Weights of a small transformer language model.
Architecture: rotary positions, untied embeddings, capped logits.
Training: a variant of SOAP for these matrices, 760M tokens, 2899 steps.
Each number is 128 + 24 x the weight over its row's rms, rounded and kept within 0 to 255. Layers, rows and columns count from 0. Numbers have three digits each. The size before them is the row's rms in percent of the matrix's.

# gate: layer 5 MLP gate, 2368x896, rms 0.0321, rows 1178-1252, columns 56-111
# up: layer 5 MLP up, 2368x896, rms 0.0327, rows 1178-1252, columns 56-111
# down: layer 5 MLP down (transposed), 2368x896, rms 0.0318, rows 1178-1252, columns 56-111
gate1178 095:172146149135095145113079104152089141121182096080126126161129116113140076111156146147098174107133124102120121169167141104116113108162120144145127179182099124149111173122
up1178 092:093091153154167121120166131109142127159135144129165146131132128136165169135140134146190131141101111169121113116155138122148138116104161098161135150126120122161096139134
down1178 090:127110149124130125090110134112135115098174107131152100105124103110155116123128164143123174094143111116113099130114083116134119122152143111146141113130110138166136116137
gate1179 099:167132099064181156172118118119108119168123088081137095154158162123111130149095129095188178130130124146118204178122145098111089132145136138115090108123086107119161101116
up1179 100:100154091099134112131110143120123126158096142143099097147146135096122119110101119109156162183107104121135142122095126167125158152142082078150128118101129152094113132123
down1179 099:104117102125144123125151152130136135122114111135165113125101143096116112128107137097102153143156051137112126157115150126146112162135105148171175143164089162087153125098
gate1180 099:130100121153109116107148087163136100128129101118139126136138130156121143120146126118153122138126149152137122111121100137135117132156134132132168104133108135131165108182
up1180 098:119171124188137121093072114142092130118171103176123143117173118110120121116096117154116145144158097140170165138106138093101146128104136091131132131151145129120120118123
down1180 100:116149108179143093101104122119124151116127155134139135141142148147138153123125149117110102145150147136159123139095199113118198188094104141133159099127129100146152122139
gate1181 099:151122109084096123166119169168132144105148166143133168114126149140146138145184116137110137119133173139171145155127119144129109109083130105130134136107156163130112172137
up1181 097:120179116113137115175105151176126103154174127104133155114124148128145119110167174134125102122137097116147115148081153115148126127144121127139139136122123160156104124129
down1181 097:154148157101186143137161116128124156155123147135105146124156163120157123128120155139075171134107105121111125126106112138129124130144151121164143126123156100102145113166
gate1182 105:109120107135086129155148145119155121097159121143143097127150141121132159115064098104113101133127180141134130108093138130110124125123127106156156149166128132152150159121
up1182 101:109149130126170110142134143121127153147092125127158113113152132154076128146176102141165151103127074113117155136129106098102144107127153153094134143083132107108133097171
down1182 105:147147145140146127143148092103129130130103172139127107139151108150070114152118103140148102111129075073110110128109139118123122121116126132132122145143145133112144109142
gate1183 102:157121133129130155078119152131090113159127149126149134108159108151126135108139125172108110106168133113101126162127088136104148117126134134127143150103118121148142160182
up1183 101:128105124154109110163117098126143150071094110122110106146130126060130138115140126141155146151149111190140128078105134137167156113162129137094127118191128129119146122120
down1183 100:076120093122097084130125122106107127110136098122152120119127144101109142150119104154101099129097109128119169167134130140107184090143153186118129131133123118162158118139
gate1184 100:140163081168099172100124128146102166143144098149117122109137141111144123126121104131138096105134124149140131153130113141144141129157104104078127115169126096106118168146
up1184 093:162153106122093103111167131095150120148135092149136148102111125111170120145087110122147089142127169157154127145131131121131070106084088137159115131132144076116140106137
down1184 099:128166139146168146162149115142125122094125129142099122103146135148151111134161083128108170120125085186148169095098176111144114130140093127116110156114099121167164132175
gate1185 095:140106091102131097122112108122144093127134127088139107096089086115111100132103142191175174163168099155094151146072099176103189131120147132151126153104180153116120130125
up1185 100:110102190120165122107108125119132130113140175099157105128176099123118135159134108171124098152109089130158150146088144146105170111117139105112151106101149122161133133146
down1185 102:140161136123138171122131136125112081162136115158114094131145149113154132117143135112117089171087143172132122109111149136125141153145114134144143147104150163120129105115
gate1186 097:104163135155146111127164119095095121133149120148180166122106112130143116116102125143145097133112115121136121120160104117169185118088113110121147126142138157080175135124
up1186 099:138109135143114137117112125099200138146139129123140118067142082146146138117169162144138158126111155112092121121174157117137134148093102107128121134090101124120119161134
down1186 099:142114128151166135157120131151130109106113115137127111114153142146103117072117147169122169117159162083110132152186144127120107109159163098099122153130136089128163147122
gate1187 092:114114140122117157128170140137127169152150112141136112068137138152116103155136096168157118105104120118131138093168145121118132117110120107105131113101122107065140157132
up1187 092:086089132047107121133074117140090147093125137169168164132091137151158115150104152139133058146150110140129167174116120116117104103153108131119102139101175130112133141091
down1187 096:140102116133131160102090175130069078172150136136097144114160099126091129162114081132048067106147143099108117110129160115154150088135102117166128144135133102101161132112
gate1188 103:100144108106130147122159139118120091130136130115155124094137147131124163101106133163140125127162158103144151125134135144116115140127152121122103121170126153157099121104
up1188 100:076098153141108108137110116074081087149153111172123112069128154112117139101164090117131151147133100113138104110117087103139123158138171143104125130114124122113172115145
down1188 101:100119130113130141116130124124145116158129134083114104124182119174096159151135120131122136146157137101094105122165138106168136123109125125147104106164095109156145145142
gate1189 106:167134171152136109089155148142119110134141125113074121129137094149183148143150113147151108106087153106109149138086130183110168136164147133146061149101109100123175155121
up1189 097:144157178102112145154069135095110135108140140146106139117126146106149147136115156150095171132137160130113111125102125130108169152131134167124120129103070157151153141103
down1189 099:190101142090147152153141136132099118108122131152110143120095164113162136078157106164095144102114164122091137123088078128115129127189139098145098118122134134105137114106
gate1190 137:119138121130135111101098128127137128114178137150151122101114112113069188128109125112105150107136139096189138136106156127100103119107140123122164104154138193157172165144
up1190 120:115136128131121131118167174141126138119113111123083124153139131110184093158146136112157088136088092115117109138115111085094122094134121118185111163162107118093126101127
down1190 113:148124124130115125134109140153145108134133109124167100124131168168135082167157117090090111169135139164102093194084155129134144139118129154148173113138092113126156134137
gate1191 098:143135095168119149088150131059147128142124105176113172093143121131152148111135132145137127112122150092114113101153078134126132130103130100124133146118101140116172118123
up1191 103:166140099122149106167106081112133148126169178112085137179161125140111083113129113159135125095120113093127143140115170164193112150102145123111130152134160107123117161139
down1191 097:101083149117135115114108112073177110126128124134108139115127151130138132051108149138157145111090158100130102115129141139129139121139141110111123128115129155084135072131
gate1192 095:130116160117136115141150131134145153126165127156123130146157114085124152172139119105100120143129153137123139122118128107105154086148174133136118143151176116119121119151
up1192 093:171119170131136154110122112119105162102128113165126104143162110127132102057110125108128141116148134162157159088143163089132115078146072100110139160120085123091130152134
down1192 099:132149099189133138128140121159082095155152125123130148126152137113153133161136132103134163153146137103162112149128095154111126124115138148125060142156142110136096150079
gate1193 104:110146151131141105088167117131138150094160135132105119101155102104119121149133102137131135142106105128174157152147130159138136089129098102129158168127112162110133149142
up1193 101:131122130119148124119113121133123102136098132134084155129141132157133132111114140099108137119115067121188133150122136180091099082135132100100141131170121139119134158142
down1193 104:132114130131126127142124135127108111101097138139145124150115154168137118151129147063129160127096103131138128135097131143108145121130151119117110107152103166148094166127
gate1194 094:124146108107131124078064104095135098074161135133126108136141116074119110126111130111154127119134140109146117129184127095142144106135187135148129126122117085102152165116
up1194 099:105146117112161115131149068095102095091195091106179186108152123132109118141121137141133113158163160208145083095098076137137121114114120148137132151134151166101137107133
down1194 102:134106133137104155127113136158124132117082141099082151137154174111135126163142126140122088105127094108150143122131093169110129139128144152186113132068133160068118135154
gate1195 099:114200086178147088106094141139097189121155123133117117135157122154130127125142118142160109126170173138125129135155144106174160136138119111105146140111098109173155136112
up1195 099:111138128138149146112156148189108143162107112136132139093105095132115136112126117151124150141135124160145121112120135114139134161173117128117135109129141128074118097147
down1195 099:164132173138138131107142142135118161089100110135132098164122132128135155133146150196130127129104114126168176098136126140137092145105183111061166156133131120136121139100
gate1196 099:103170112161144127118125146145114099076135131125123095134089124091113161164163142105111102135102098122111098123105127124126111147120113125156137112147128073147151111152
up1196 096:117141115121121099145123125120129114118141107140148105127178101105093138105107164112183119088131099125188117164091112110134097124085133101124106094161129087130097125133
down1196 101:114144151144139085145057125128190136099103102193159142085094132149142117108131129126080100142157155158138128128124098124125089110142141142108143131112112087131125149165
gate1197 100:165161148121157149132111168110108111143130128116130146136102139109110157124131149130080190108133146106155155146083152143100116159107123144202154140136122155180088167116
up1197 102:110126121124120143117139112113136096141136156106059144117135106142105119093122102141124172088098129141141137096130111093088129141099141124118151111091125124080162140117
down1197 097:148105144130166076146136128137150129178167113122146150126097102103113144148148108089141114099127129106143110161148144108141108108093150132122136173142102147105135201102
gate1198 099:120132142090108153103147128117097168117170107128114131104142114133143152155116096090139167148159084124107142106158160114143097132150152147167104106113128175131137131166
up1198 101:153185157122116154114114164127134113136108144113088116143079101151115117152125134125137138089130074143133122114120148098105137088127101127144132138126111117128149097077
down1198 102:105145173117112142117118139123158129141112149157115096140164109135096111182123130105112137144136195139158142119113147150130127132126175144163119122143178132129118150103
gate1199 098:115116127108117169146142135128123118091139157161137157090108087097108142103113163119166107129137103125128100133148111105122093140114156149106157128143089134120138054130
up1199 096:131124176123150108126103138133150134104132148123131066151133087129084187184138111148075126172126126139135107147176116134120137119117164093145137094141128105103153107133
down1199 101:106123140127096118137144121104113136107108121117124158132130108135164137096144156117121141127140113152127148140137126094113132096085133136121122131132093124112150069128
gate1200 104:092130165147118088081109166122107141134129147154110141126123143120122135129100128165154134097159168145162149127141096171110148112137121135135149127129165121124124151148
up1200 103:130139126131109112152159132168144140160143111152132117164092172119166103118096133099117149173135117143109105127121112088093153186118128131134134128114092150093135107127
down1200 103:119161167083099101130126107165135120163127144144144095119084129146133089145094134105136137134126098140165136152159141116088117169131112153109124165105107145161132096157
gate1201 096:112150154178160124152140069155160104134082136128131157101168133173154142135138101117148109140135113101166173156144126137121186115106079137118109164128113096137114077124
up1201 102:082176132116134185107106113147150143130117152126113117086073156139171137146141119151153145148126150169131143157134141151114123146095125114148186087111075135162172133120
down1201 099:111130122130148131082096122127131097149124126118154083158068105142078166142139127124136125168116101167110147107096089149126201135142107088169115142152096119106114118113
gate1202 107:140154161120141169136133132098150135174082120148162169129102096093153138159121096130155170134128111116140117140134127109141129089129126137094090090134122120114138113153
up1202 097:100175127131110129175120112107088104165121124131130152167191110117152116118122136087121174120135166105130121152118127091129099113114139135113133088136125141081157123116
down1202 104:131124131156168155141133128111100109165129172138132131119118085155121104111129098150129107143095097089102118172109165140131148119085131155156130149125149116142164131111
gate1203 101:100150163120117122126127155128110136122102120084155116116121118172126146144137149118136158145139117139136128152147145165165140156153119114141094131130153106133146150124
up1203 102:152113125129114125093095104153100107125136115132116152122089145106158126121110119124155152161086128173133139111094120098120124109101166112134094151137124137076129142139
down1203 100:147085160153152129122153152087137108146122131104127118130123134180120112151115167092141179141092135165126098106116120109104137099140172130101160173132148138116121121155
gate1204 098:161147141140127166098180169149116139146092119158147098133125144172165126158132089132125112167086151104134151097107123119149136132135089120071104153108117107096103113130
up1204 100:161112146136210153120172132174142117112060129162136128102082125139112125182137082127140126101112153079140146147129101106139157134109086109120049130139160091135101125118
down1204 099:136142132099156121184150155129149112138133126141163153147127115131131074133128086136153127131141117071096133121123178081136168115142148152150127111116160120107134138098
gate1205 103:114091153070156154119061139107124150101133131118148084160099141114158170150103112099101142173149151154098127144100109137100153098139144101156098140158138158115110128160
up1205 102:092095117128112160109125146142147164109171113158096127175132099170131075118149060167112107119146128162088114149150134168155150117153125124123117152146161125147107117132
down1205 103:141084130088133137123110131133134114131100092121149107106089112139150165112107116114111116145142106173131085146137129123121145132121108151143133137100101147141145137121
gate1206 098:145137119138136124154160117104171177105136114111133106126123135116151114143096133096066152144135115105162141115087134084107124127098098122097157143143139156141162115149
up1206 097:147080112074125127112157121125085101096157094114085144117138144130108134127163153110169139116087150123111157115096131162149142133123110129127093135144098170137081133111
down1206 097:143108099113139125100099138158148155121109149137133105160100142141120186105116131126141171138141106116159172117118116154105115156121103153129134127127164092148135110112
gate1207 103:114133093126111118127126099157119121119135116152159130146110192139121156113151129140141119173089151131104140175115119129141133142153150115087079151146134125162134147122
up1207 103:150153112097159115176134133167134133122110149114159114120096084130135162142076102122146145161120113122109139135157137139121110108171072134105108092117113153163155097158
down1207 102:067135126203132120110132150124159110082121113118149143123103115127164117143187100117106122096121122131132132130159141121159106081168141092109116120103090144150154129174
gate1208 097:161130129111164163134138128051142093118076111158137127131102128070150163134133141121131101139149162153182111145150141136116129125173084133164119158111115121114154089147
up1208 095:119120110159137136097090103164106117098172149125144164159078125126163145151113112127161108102144109128122128104094117132103129124129112084115121111133073142115107150138
down1208 093:111125128137142127069101104085098124115106110130113129145095127147114155119143133123144129125153116170107153122118155118116057128159105127112142148146133165109152139120
gate1209 103:139111117126131116113142121110146110143091118107118111128121117127148140139115123148146153073169071098139119158129131123163122084134130139125141113116116139152158145142
up1209 099:137142104120120146151146151143112177084157123172132121174149115106086143129137121105127119124094131117155106153143129167098096107143138126140152181093096111109113130135
down1209 100:153137156167158120203180094139115186134139121141093131128121098126126162139118118154097103127129113071127111114140122145088086133121157155119171154075093144136102158124
gate1210 098:118113128135154130122077113141110144156127103116092140173134112119136122119110129121112138128136140078121150119144148152132148113098143134190088144125126111091077133110
up1210 095:134167140113168120169155121097114157112135131109116112140141132118137134112172107107144125153095149119112141135140175124134134106151125162106126163146148121084141069165
down1210 095:155146138126160127142117152089069088119150115113111107076168144118101112150201124099192109071159100124145123146124102151125071130150102131116139112099162173159125139118
gate1211 102:122151123146083143120116164141121091167091114146089122148096145129147129116097139141154132086147167166160119136130156133109133133146118093123091132096111121146142124142
up1211 101:164154103146114123128121182132137119113103104169174138113127126141106125153096147114142109114086171165109129160143139135165127106124146123193115144181145130139174149116
down1211 104:096110117149139163125159151100141117123135122148155136132106153126117159145144108150081142106142135156132146124109104123132108102128124100114171139085100115127164146074
gate1212 095:139112136111132143156167111128090169108129169069185147104094108133142172127122117157127153104144120089152101112135117113157133125134131123157134137129112141114125148130
up1212 098:098085110133125096135157147103105158116123139106122154157125149114134146105103118107130135149152140100174151097109103099107143165126141111137117133090090120150163161094
down1212 101:123131096101080126136135116087115165120141151120087134162126143128151116129106102121144096119154189068091135113162106141129084092133129114119113104061096101131100112109
gate1213 099:119167166143113132157157112126143124121150094121144178113124116099114138143124101111168104143133149149096117135110107128161137117155108099196177170158112116105116108146
up1213 099:141154119115130105115108098122126105130126163127156161165122123126125119108095155155185167172138085110091146147099126121135100105128116140135141133127128161124121150123
down1213 098:138139152129152152128140120162122111084155140150181132123094154143202156148143161156129124173136120149185082117135147121130149144153157133179134119132099112156102121107
gate1214 101:134140109142137158149117174141161156086170136150136116107166152114137126107094073128080108150105115132141127154133149127104156096115149115144124121139099145158178175114
up1214 102:119163088135105121106174109138110097131160083105101144134126153107116113172135121102174148151136123117176148152111129133175117148122128089112121134124129126126089125138
down1214 098:160162131121176143108130123102144132125121098109106108141127117146126175139126086158162115167173134063117122149120092120167135128162126149140105150153119124125099140108
gate1215 094:146122133127101121159150165174159145096149099100148129102163146136119159106183117140109159153141162115087110149116148103169110145135139120149143122149107113118150113114
up1215 098:152126111140131167090088143065106143088101154123127128124140162113137123116130113141098125148116118095091098129137128120106101093114119101166144130132140136120148087089
down1215 098:128117176086125121110138108143145136108078141145164148151134159154131121103110138161125099129096127121139120136129157134088150140098126125134123145077113125116131141115
gate1216 101:123178107119145157167165122142118160105134105140100131138106167118107110115141119136092095146089154145130103147080143165154159105160136092100132153130118134112142121123
up1216 098:130143141127113113155148090165144158157126164155124148124156121101131100131160088120158125119085104143145119104081129168168128141154160115100127118142131092111131111124
down1216 100:135138096136111127126162090128130131137161140122135128117149127140136101103098128127109115150148096119161089114116153128129136125167108075095073134140146139110180123126
gate1217 094:106147104106078155100110100118112110134120133137149128151127126108149098129104112131171130158097145127139159110101156118131089149133106089145162123149162140136171107170
up1217 094:086161100135139100136142107141133132149179133115093121145146130133134125113124128136074176146108151176124121138167160158147138135099105106116097089131115168116137136119
down1217 096:129132117121154117108148148119169143110158121100142149108148132109104157134125082130146198144099127133156142153108110109089115157135113151104103104118110147096100157121
gate1218 103:147122094111140138119128139134121116123158114145106153156147158106115113131117140134110065121149155110137149128079122193133172162107106119145157157108146096158141167136
up1218 100:121130155115096179101125168114098129114124107089138129149101190116074119122090120116159080111126134144156136121159088179127136088152123134116115127150142120118097132163
down1218 102:130078124114133105159096113134130139139122088125126121147124104144105141103119152111132113116122176166123095138108118151084123147128115115138138158076112101087157141132
gate1219 101:126128107108160158147125165135146133125113123101139132082161155157134117114079113114113149121112142137102131149136146141133110097144113108129135121133136131128141138135
up1219 098:128177142169118132112120166123126110103128078129106095156123110125161097113152116151077177129098165103131146182160126134084133143134156141112140122124102146122130112131
down1219 100:120119108169126166107147135129153127114107137138155108121127106065138116123102122129110112118098126138117127120167120130153109126104156143111120169114096154117070130100
gate1220 100:160131126111147115151170150147128095140107135157130113185185143113155136094106091120118145154139085106137107139129125094155121127061074149158166105105093109067135133168
up1220 098:147130155097089128097181148138153117083123105118152109096099144144182125130103138167161106133112168132115135142099106211126172106080123143154143126148103095114099173146
down1220 102:160104154101150145123102138111110094099102080089132118122119136140132096087164128091155131135104134138138128142119159155176102138149141096157126122172117079120092079107
gate1221 097:136124113144131102133101143155165152140090141143151148123140161115130160110127148140150155148171140119131141147132153111142174081113150131079161112176096166111107104099
up1221 096:148129129166144148144132151095150155127106161155095144142138116132139161107133100117134085088150132123101089127151077108124169141105119136128121139094130061104131119100
down1221 096:160113135124088152108111138148092167123086163167099157141140136108117127092101146094132113132141147110093168160104140112029121136156134130122139152123159102121157124133
gate1222 101:077094126154138078131130186090140139113156113111133121133174138116123126130158178122108140126107133132121115123105137123094140160119093115129128161101143161075143109137
up1222 109:138106150111163122102161111105118130132141119153150189122127131185133139116138167134102160142091119150117094123094122152167158141092084102097109132137098143126144161100
down1222 102:199125152142155106134127115143124122151146122122185123087139100120114129130165116136084140147109140136126113127136100143147119096160081117130091153129159161137138169095
gate1223 095:109129136105096149120152114118156120116108114088144132094145117098098103184097132097113140139144114108092107117136099126146129147115114110155128158124127137106139154118
up1223 095:126139117113103172118137130113072083077111120140155156078112153124136118147128127139103064115132134165097121078147147150136128150147146184178134134124151149134129118158
down1223 096:128177107084133151131147138145119077105119128090138130117098091149123083131150112119128124105118122130123162098122134120132105128129166136132097140156129120133104124116
gate1224 109:128150133101151145108136126123111070067146119157142113116136140126101118111115138101164127154149125141170121095101114174120173114089088158132144104164109104105178108198
up1224 111:150130096104141088126134124140151140121115111109112108104146134126130136159090132115116139095153097145068099176068138120137110139170097177124137129106124175117130094150
down1224 100:085114117142149093163147128132121136143125158116136104146147089153131126106113132144100125100132141139134114094085104147129123098121110139169122191072121176127136134151
gate1225 097:134131126115130123143132138174158136112101134133127123111107133162151142125129184184142115131162145161123193151152094063106138156156135141130116168124120145104134102128
up1225 104:127130126101157134119149139112100153114093142124174088167101101138091111132124171156126127164136096126106175120157094130107117155157113131140126119128105152123148132094
down1225 102:117141102169147124156157172127138138146112124118146087133148138157104108100133154129116119118191106107113159130097129158131109209149139102115130129094125113125134087127
gate1226 098:134116153141147131140150139155122147140121144113108119147116117092129097095133137141146124128144096148161099139088138113087136138148159089125151127135130147149120121137
up1226 099:099150130142150146096128109148135099147143116107084155109108115086113144127117125143107123096152108138098155170127116157133106104118133138127120123119114140134143091129
down1226 101:115130153154112171121086085123139156102163153074114153086164166136130148102101139127118116070098123134163165126135084105149129155146120122117122086127145135104117128135
gate1227 098:142178167117123133099133135150125157092116128093160138142120158121138154137151120133123107158127153102119124157130140135121115169147097045108121122119096144177122158113
up1227 097:095142083140130099142130181075122112095120154139108131128109122151158124197167118123128165121154099111123142108131119140111084135133126155158097156160122144166130142132
down1227 097:119166092097134131117068082137161148146155137114167091163149139126086126126112143153122103120110142090116111130103118130079144123117173113115105151132127142092166097170
gate1228 104:143193129117112137116067127118104141117100130114171138117143139148113172165130145105116108129169133139180102133085111147129103082176158123097146123163125153147164128138
up1228 106:143140148125102137185147145124168142107131112118122127105145115152138140167103148113120137125159113139157117144115145123170087095142114086126160146128151145118123166121
down1228 106:132125132122151135152122066100139158168122150170125107107135172162120116125136128122131106123171139165113124060085115124130144115106144103100154143134122130108139153141
gate1229 100:085156164129096089116141116106130084119121132137173134127123144147086129115149150119096127132116138156152164109114060126143126150133158127139106120170096167110104108131
up1229 100:125100078131148125145110135118168121136134147142130144120146140118145120115140108106164143142111106129102127154136139137160152107087141111146165115107152161169097185099
down1229 102:122144060114133146158129105159147149160145156090108121165115148094107183143176103131169145153094087130110119151140132129117170133122142168145165142105104130109141152115
gate1230 097:116152098144133137109096173117144123122159100109126137128141084138107161118184111144160119073167128146115106138131124134133169124126136101134138145125136174121104162115
up1230 099:093101146125165128134132131119137114150086157189104130154127076093148140095137096137134171136105119145120159108111112150144134135153131139115172134117099124135126114107
down1230 098:112147119131137126163142111157148137158164150142135124108137117132134088126119169121159119136128136116136115152122143105153160074116141126122136113124156089143075094160
gate1231 102:145149087156157118120137081126116179145112110128142103136121128120128119158154124120123167081076109113114099135096089147109131122137134124114138127092152145092134140155
up1231 101:144114124158153123095114112101123119112096147137126114147113148182131147146100095096134160134153140127107126176143105153118082149110156083203124156139137107153165141094
down1231 103:121134130134117100137140142093093148107096104140100150157092115158095095118136121103102102147096133129117123144127161137159137164107114137148123156129100121138159139091
gate1232 098:155114145123143147118125062132150112132138110148134145115129142109161163162136122122110142105131121164145136150108127131089119114085143098163106124117151165121116131131
up1232 100:106123139108157112110167139131147125082130115141095110129133131124147143153100135126116115115111135094161136080141115142137136104109151130177120121132112112124144099131
down1232 104:116127102133140094140120106122108092134113097116097149132137141132139150102141150161129106184124126152113103110112145128141098064095139139130121154126143105148099100136
gate1233 097:141137116125108105109127159134113116120111096121118113140127160145110151112133146133115142146123115117132143120105116157121145136107143117094169124127117103118174141152
up1233 101:151140102135123105096109174156151104131090126160104148127156143140157131070118105118151118118106107173131117127099130137109147094143105135117129133141144133143104140157
down1233 102:132158081107109112098090137108152157118112139111094180135119133118143153139127105127148108145121127132117105124109128099108100095139135130129136144111147128099082106132
gate1234 093:110185123139120137137110131118108114122112175159131128118116139098117122127117097106147155120152106154110154128139108108141108090104124139114169131131116100094164072129
up1234 093:109117203147154160144090163136102093152135119087142154140138172147118128133127126166133103162121140089167132151103113166101106121101118141109149127126158151115081126048
down1234 096:131136153115169116136118086116089130136125130127098162146125112126163098108113097103165116129147134135108112088139121085102145108123156160133144074117120142131128131103
gate1235 095:168149113151147151118133144124158170161135106114081150136151118112107137119153210117163117140146130126084141140116119103146093118122126114075110105139140109134131141159
up1235 097:081161115137152127133151076089099156107125162120118147114124134145119077110110117149178146129159114142114176144137162184133145079080158122125117098151152091114105111072
down1235 098:136210114119121130141155119111138165131112127103094110167145105133096152143118110104209078127099158131100110122112118121124147175110146112061141159117143137092152165139
gate1236 088:118134091148139085160141154115107127140100128137141149094189087126144118133125088100119151108144123150122195094119093137102112145121112139094126134099165172127166138149
up1236 091:080104166081105131123124112109172137133089118137120160103144139132110132130109124110126108131146135135126125146086105101116132130114145135107117098169160111108176141120
down1236 091:149151148127091140093115120116112147109145128100134093117123116122132116124131129118120141160120093115178092181085109130171151122149125093153115192121156136105145137098
gate1237 096:120149114122142091166122081080121126162112134102123120158129115145137100165111141124103109107145124111106149084135156123096134153119153145152098135115117090121120109121
up1237 097:130149107138100163165164134126119156136131132079170135151115100167123072135148144132120145154169114174135090152117139118138145111116144131141124162098144130089145096093
down1237 098:096138120133152123130147155164130130109152088134092096107131155127130112121137155107153115053140108077152140131123142114128157136137142145111110136162132143126121173111
gate1238 097:118121091110133112121090106162106144105121133145130146107090068109070111149106119138136092109129127092141154124152106067136161123115116120110127116125145117131157124108
up1238 100:127117106143147094100087174122149121120140107148124141171086134158099106157105108122137117134125110095155127119100125149109132102133107136158120115137140119081157142096
down1238 100:150110150118125131103188101152138137156112151167119145103140091127107138161109108130145141143171100138133135116116103139168075111119142101080088125152148124128155145122
gate1239 105:071152151117167104149119137182151117101129122139137121131149134142137148110083154118108116110134083086112160104082135107118129087121124127144120138159076169097168121125
up1239 103:114114164088123115154178170157102148125161153152070078166165101108125144124101156162137126113143099115105159121146122107145128135160176149174183169140107113120162129134
down1239 102:104134170104130141134143121164109147122147152161165141119133102153101095139106157155131158135152144163117144168114137075082149121151122169137166153141160130123127105137
gate1240 100:140130106111104164140086110130168135164096098126140162160125164104143129140099123121100147111096157099131124167160157105131166112106134094128129158106099153118118119168
up1240 103:140105113105131141153165166127171103139135131117105119160066131136089102132082139142154132118094150119147170138106112063125112098136151108095126102149083135132158121175
down1240 103:157100121108101089153139108107132122135102146123100117152162115146162097109130098106126133086115146125146159144128128091106136087115162097147154125114132106151139143161
gate1241 098:084147162136095141151127103138109091119137116140124107095153102161142138143067126105102140101092149162112149094087134105099098138136113122140139092143113128142108115172
up1241 099:110098119160132110098110124114135091108167101169195149135133137151159119103112157091090162118132119139111121136102137123107082109158150137143165126157131123102095095137
down1241 100:114092118092110109164131147114196117151115143148183171131100189121130148095101151093138140139150124131143140102123111129135109127126127136151167129116123095135138147117
gate1242 105:128170141092110124125110099150175141130109099114122150124092149118113143116118090123135102144123174157143089148126114077143135139176131160128128131133157122091127090157
up1242 099:137131123118160134119114124143123128129060117138099127137093122139132119105116106116094141128108101163151110114117147112121147143134179093112137175121131137135134153155
down1242 102:110155122124150165123145144094127138141143082131131109123124178117129128178170109167131112142116079153145102116078121144099148128165165138126133136114165101125103135161
gate1243 097:112100128163133168098119110134129148140159127148106101125122121092103185144147153126142128157101155099127142114114133099189145160137108102155147138121115163140129153145
up1243 100:110146159103133152175169157143144118120084104124120106127140121125121117140104103130136090087075117167103119089165139145107112128118108129121124119103091119140159098163
down1243 099:143140092115154127136116138119143117138139120125136091112095109101116171114080083110123120123098182148107121172101144115126091143097122131115136159176146072143117153137
gate1244 093:132108135149093148083100133159075150142113144090115139126103111113142102114130130135156141131129158125157153128152138137100145117123097111097128159125142132122111104111
up1244 093:156085125123144088135120123111127163147157159075144036153140153127096128116151105090124104091100128126123144152143106136165109099122126130110140116116133104098164145129
down1244 093:121157131090101133108117179131140077101135118151113125164124133112097148100130108147137154137171136106127107134118129187157131098160148133135105151125172153111155145113
gate1245 106:076180139151133077121127122108145129110106141173160132121145081120116200158137088130163104136139140133111171098169112073149151109130131170143116120163101099114144128130
up1245 110:130164152133175136136152150122111156165138111116091158093098125143153083163093142133137141154164123144123129071116139095116096106137122130099131134117122121139112145086
down1245 100:120131123127139138061136147107116119158084149145120129104178127143123160141135096123149112110093153133121160131098125120169115153117119100141198162084153147146157130098
gate1246 105:108165156107126102136118100105205149082123139132140171127177091163078119189131141155169109118108149166122081129141104139100091109164163085116143128079141116140141103107
up1246 108:142147113118155119085135151148150120128087132122117128189171184111135140138117135092130172130143109102102152156128120153093106127061110125121125159106118127116146100153
down1246 106:095154154164133132115104134135138114107114109084086151132139172136132082106123120097130133112142120097137146121099106091121125133118096124074117146086079122142158144121
gate1247 099:117150141164138128095145122157124154136128131128165081144083104128114139139135144114081148131097166156159127127134140134092141119123112072110159164109069148179123087123
up1247 108:107125167135142128137127159101114137183143154134089149117128143145107094116120134131140136111094107109107144114112113086155097121121131128129101121095127099170075130126
down1247 104:147107151112122140126082125105126136123126101088130114110113159122090099145083125127136117155127121136116158167142114153125135129102167124114117124094125105113132087123
gate1248 096:086125135135136141110111150112078144115142153106111131156154129109115152132138155132177142134119122141129161133130117148123161092152138132137141161187146125162133122123
up1248 100:138139137155100145128152126145149098127119123130157139131156106146118129088141087105145131113123136162150128181080153158133107096131135105124096144096122166150109118123
down1248 100:088097126127165135142113139118154112118156129129138134173142141101127181116143125160152109137166113145096115110113133189145099078144113136145142131138107147100155145112
gate1249 104:166184148140094151173124100121114083153139129091160107169160113164130115146173096131074120123124158118106125172118105129133087106169095125140148149118112120119117179129
up1249 107:091078114147148081118170118126164148109085137123051139101101153117178124127124182129157142108141101092181146102082124121143136162125141103119137108181127123138131121156
down1249 104:120136099133182156109154111111143121121137114121124103096154152118137172122128132082099122120114129128148135126115146126131125135172116122094114098182142139153159132135
gate1250 094:088160149143064125131154132142110108136105152138151138129149114127105100127132166065135105123179192127126143130156134095156196125129100169127138141118109125125128161161
up1250 095:141141136103123152119129135094154109101133145174157136182126135135114161078148143129131110096137104100133117106126136145137125131126177134122148091114126142170106115172
down1250 096:130148114118127141101101098159091102190133177118153124177128104160171161118163155093153103115142129122133108151095148143135116134142141131117154125076136139124128134097
gate1251 096:142099139120102093147171139147123143157130108122136135105158146100141141120146130148136128114125129142116127174111126129132136110128196115133123169110136110153117141127
up1251 102:139136148104154115146158109152110116125100107098135152137159118171094125130146098077096162134116143129114131122165189139150111130112123176171108117087068100094186116105
down1251 099:167140143119113098140153142114111127143146128164098136101131147162129110109136155134107124134134175104139119112136104168118117127122106105125068107102134146104206128131
gate1252 094:094130148170150102172116093104106115116097116138157175130105149116138104158140063103111142145142110156082149137150121133105126079144180147104126129101139152116148128122
up1252 097:130126117074155164135115122067092152119100087118142125113126135123134161123150135148140105105139164137134139096116115125142111120154145149108110150083106140113137131117
down1252 096:080106148121146137142112160161091103115124165073099128115134131150117116132121127137110115081132140121115087109091104140131176146114124160160124153166136138126121073140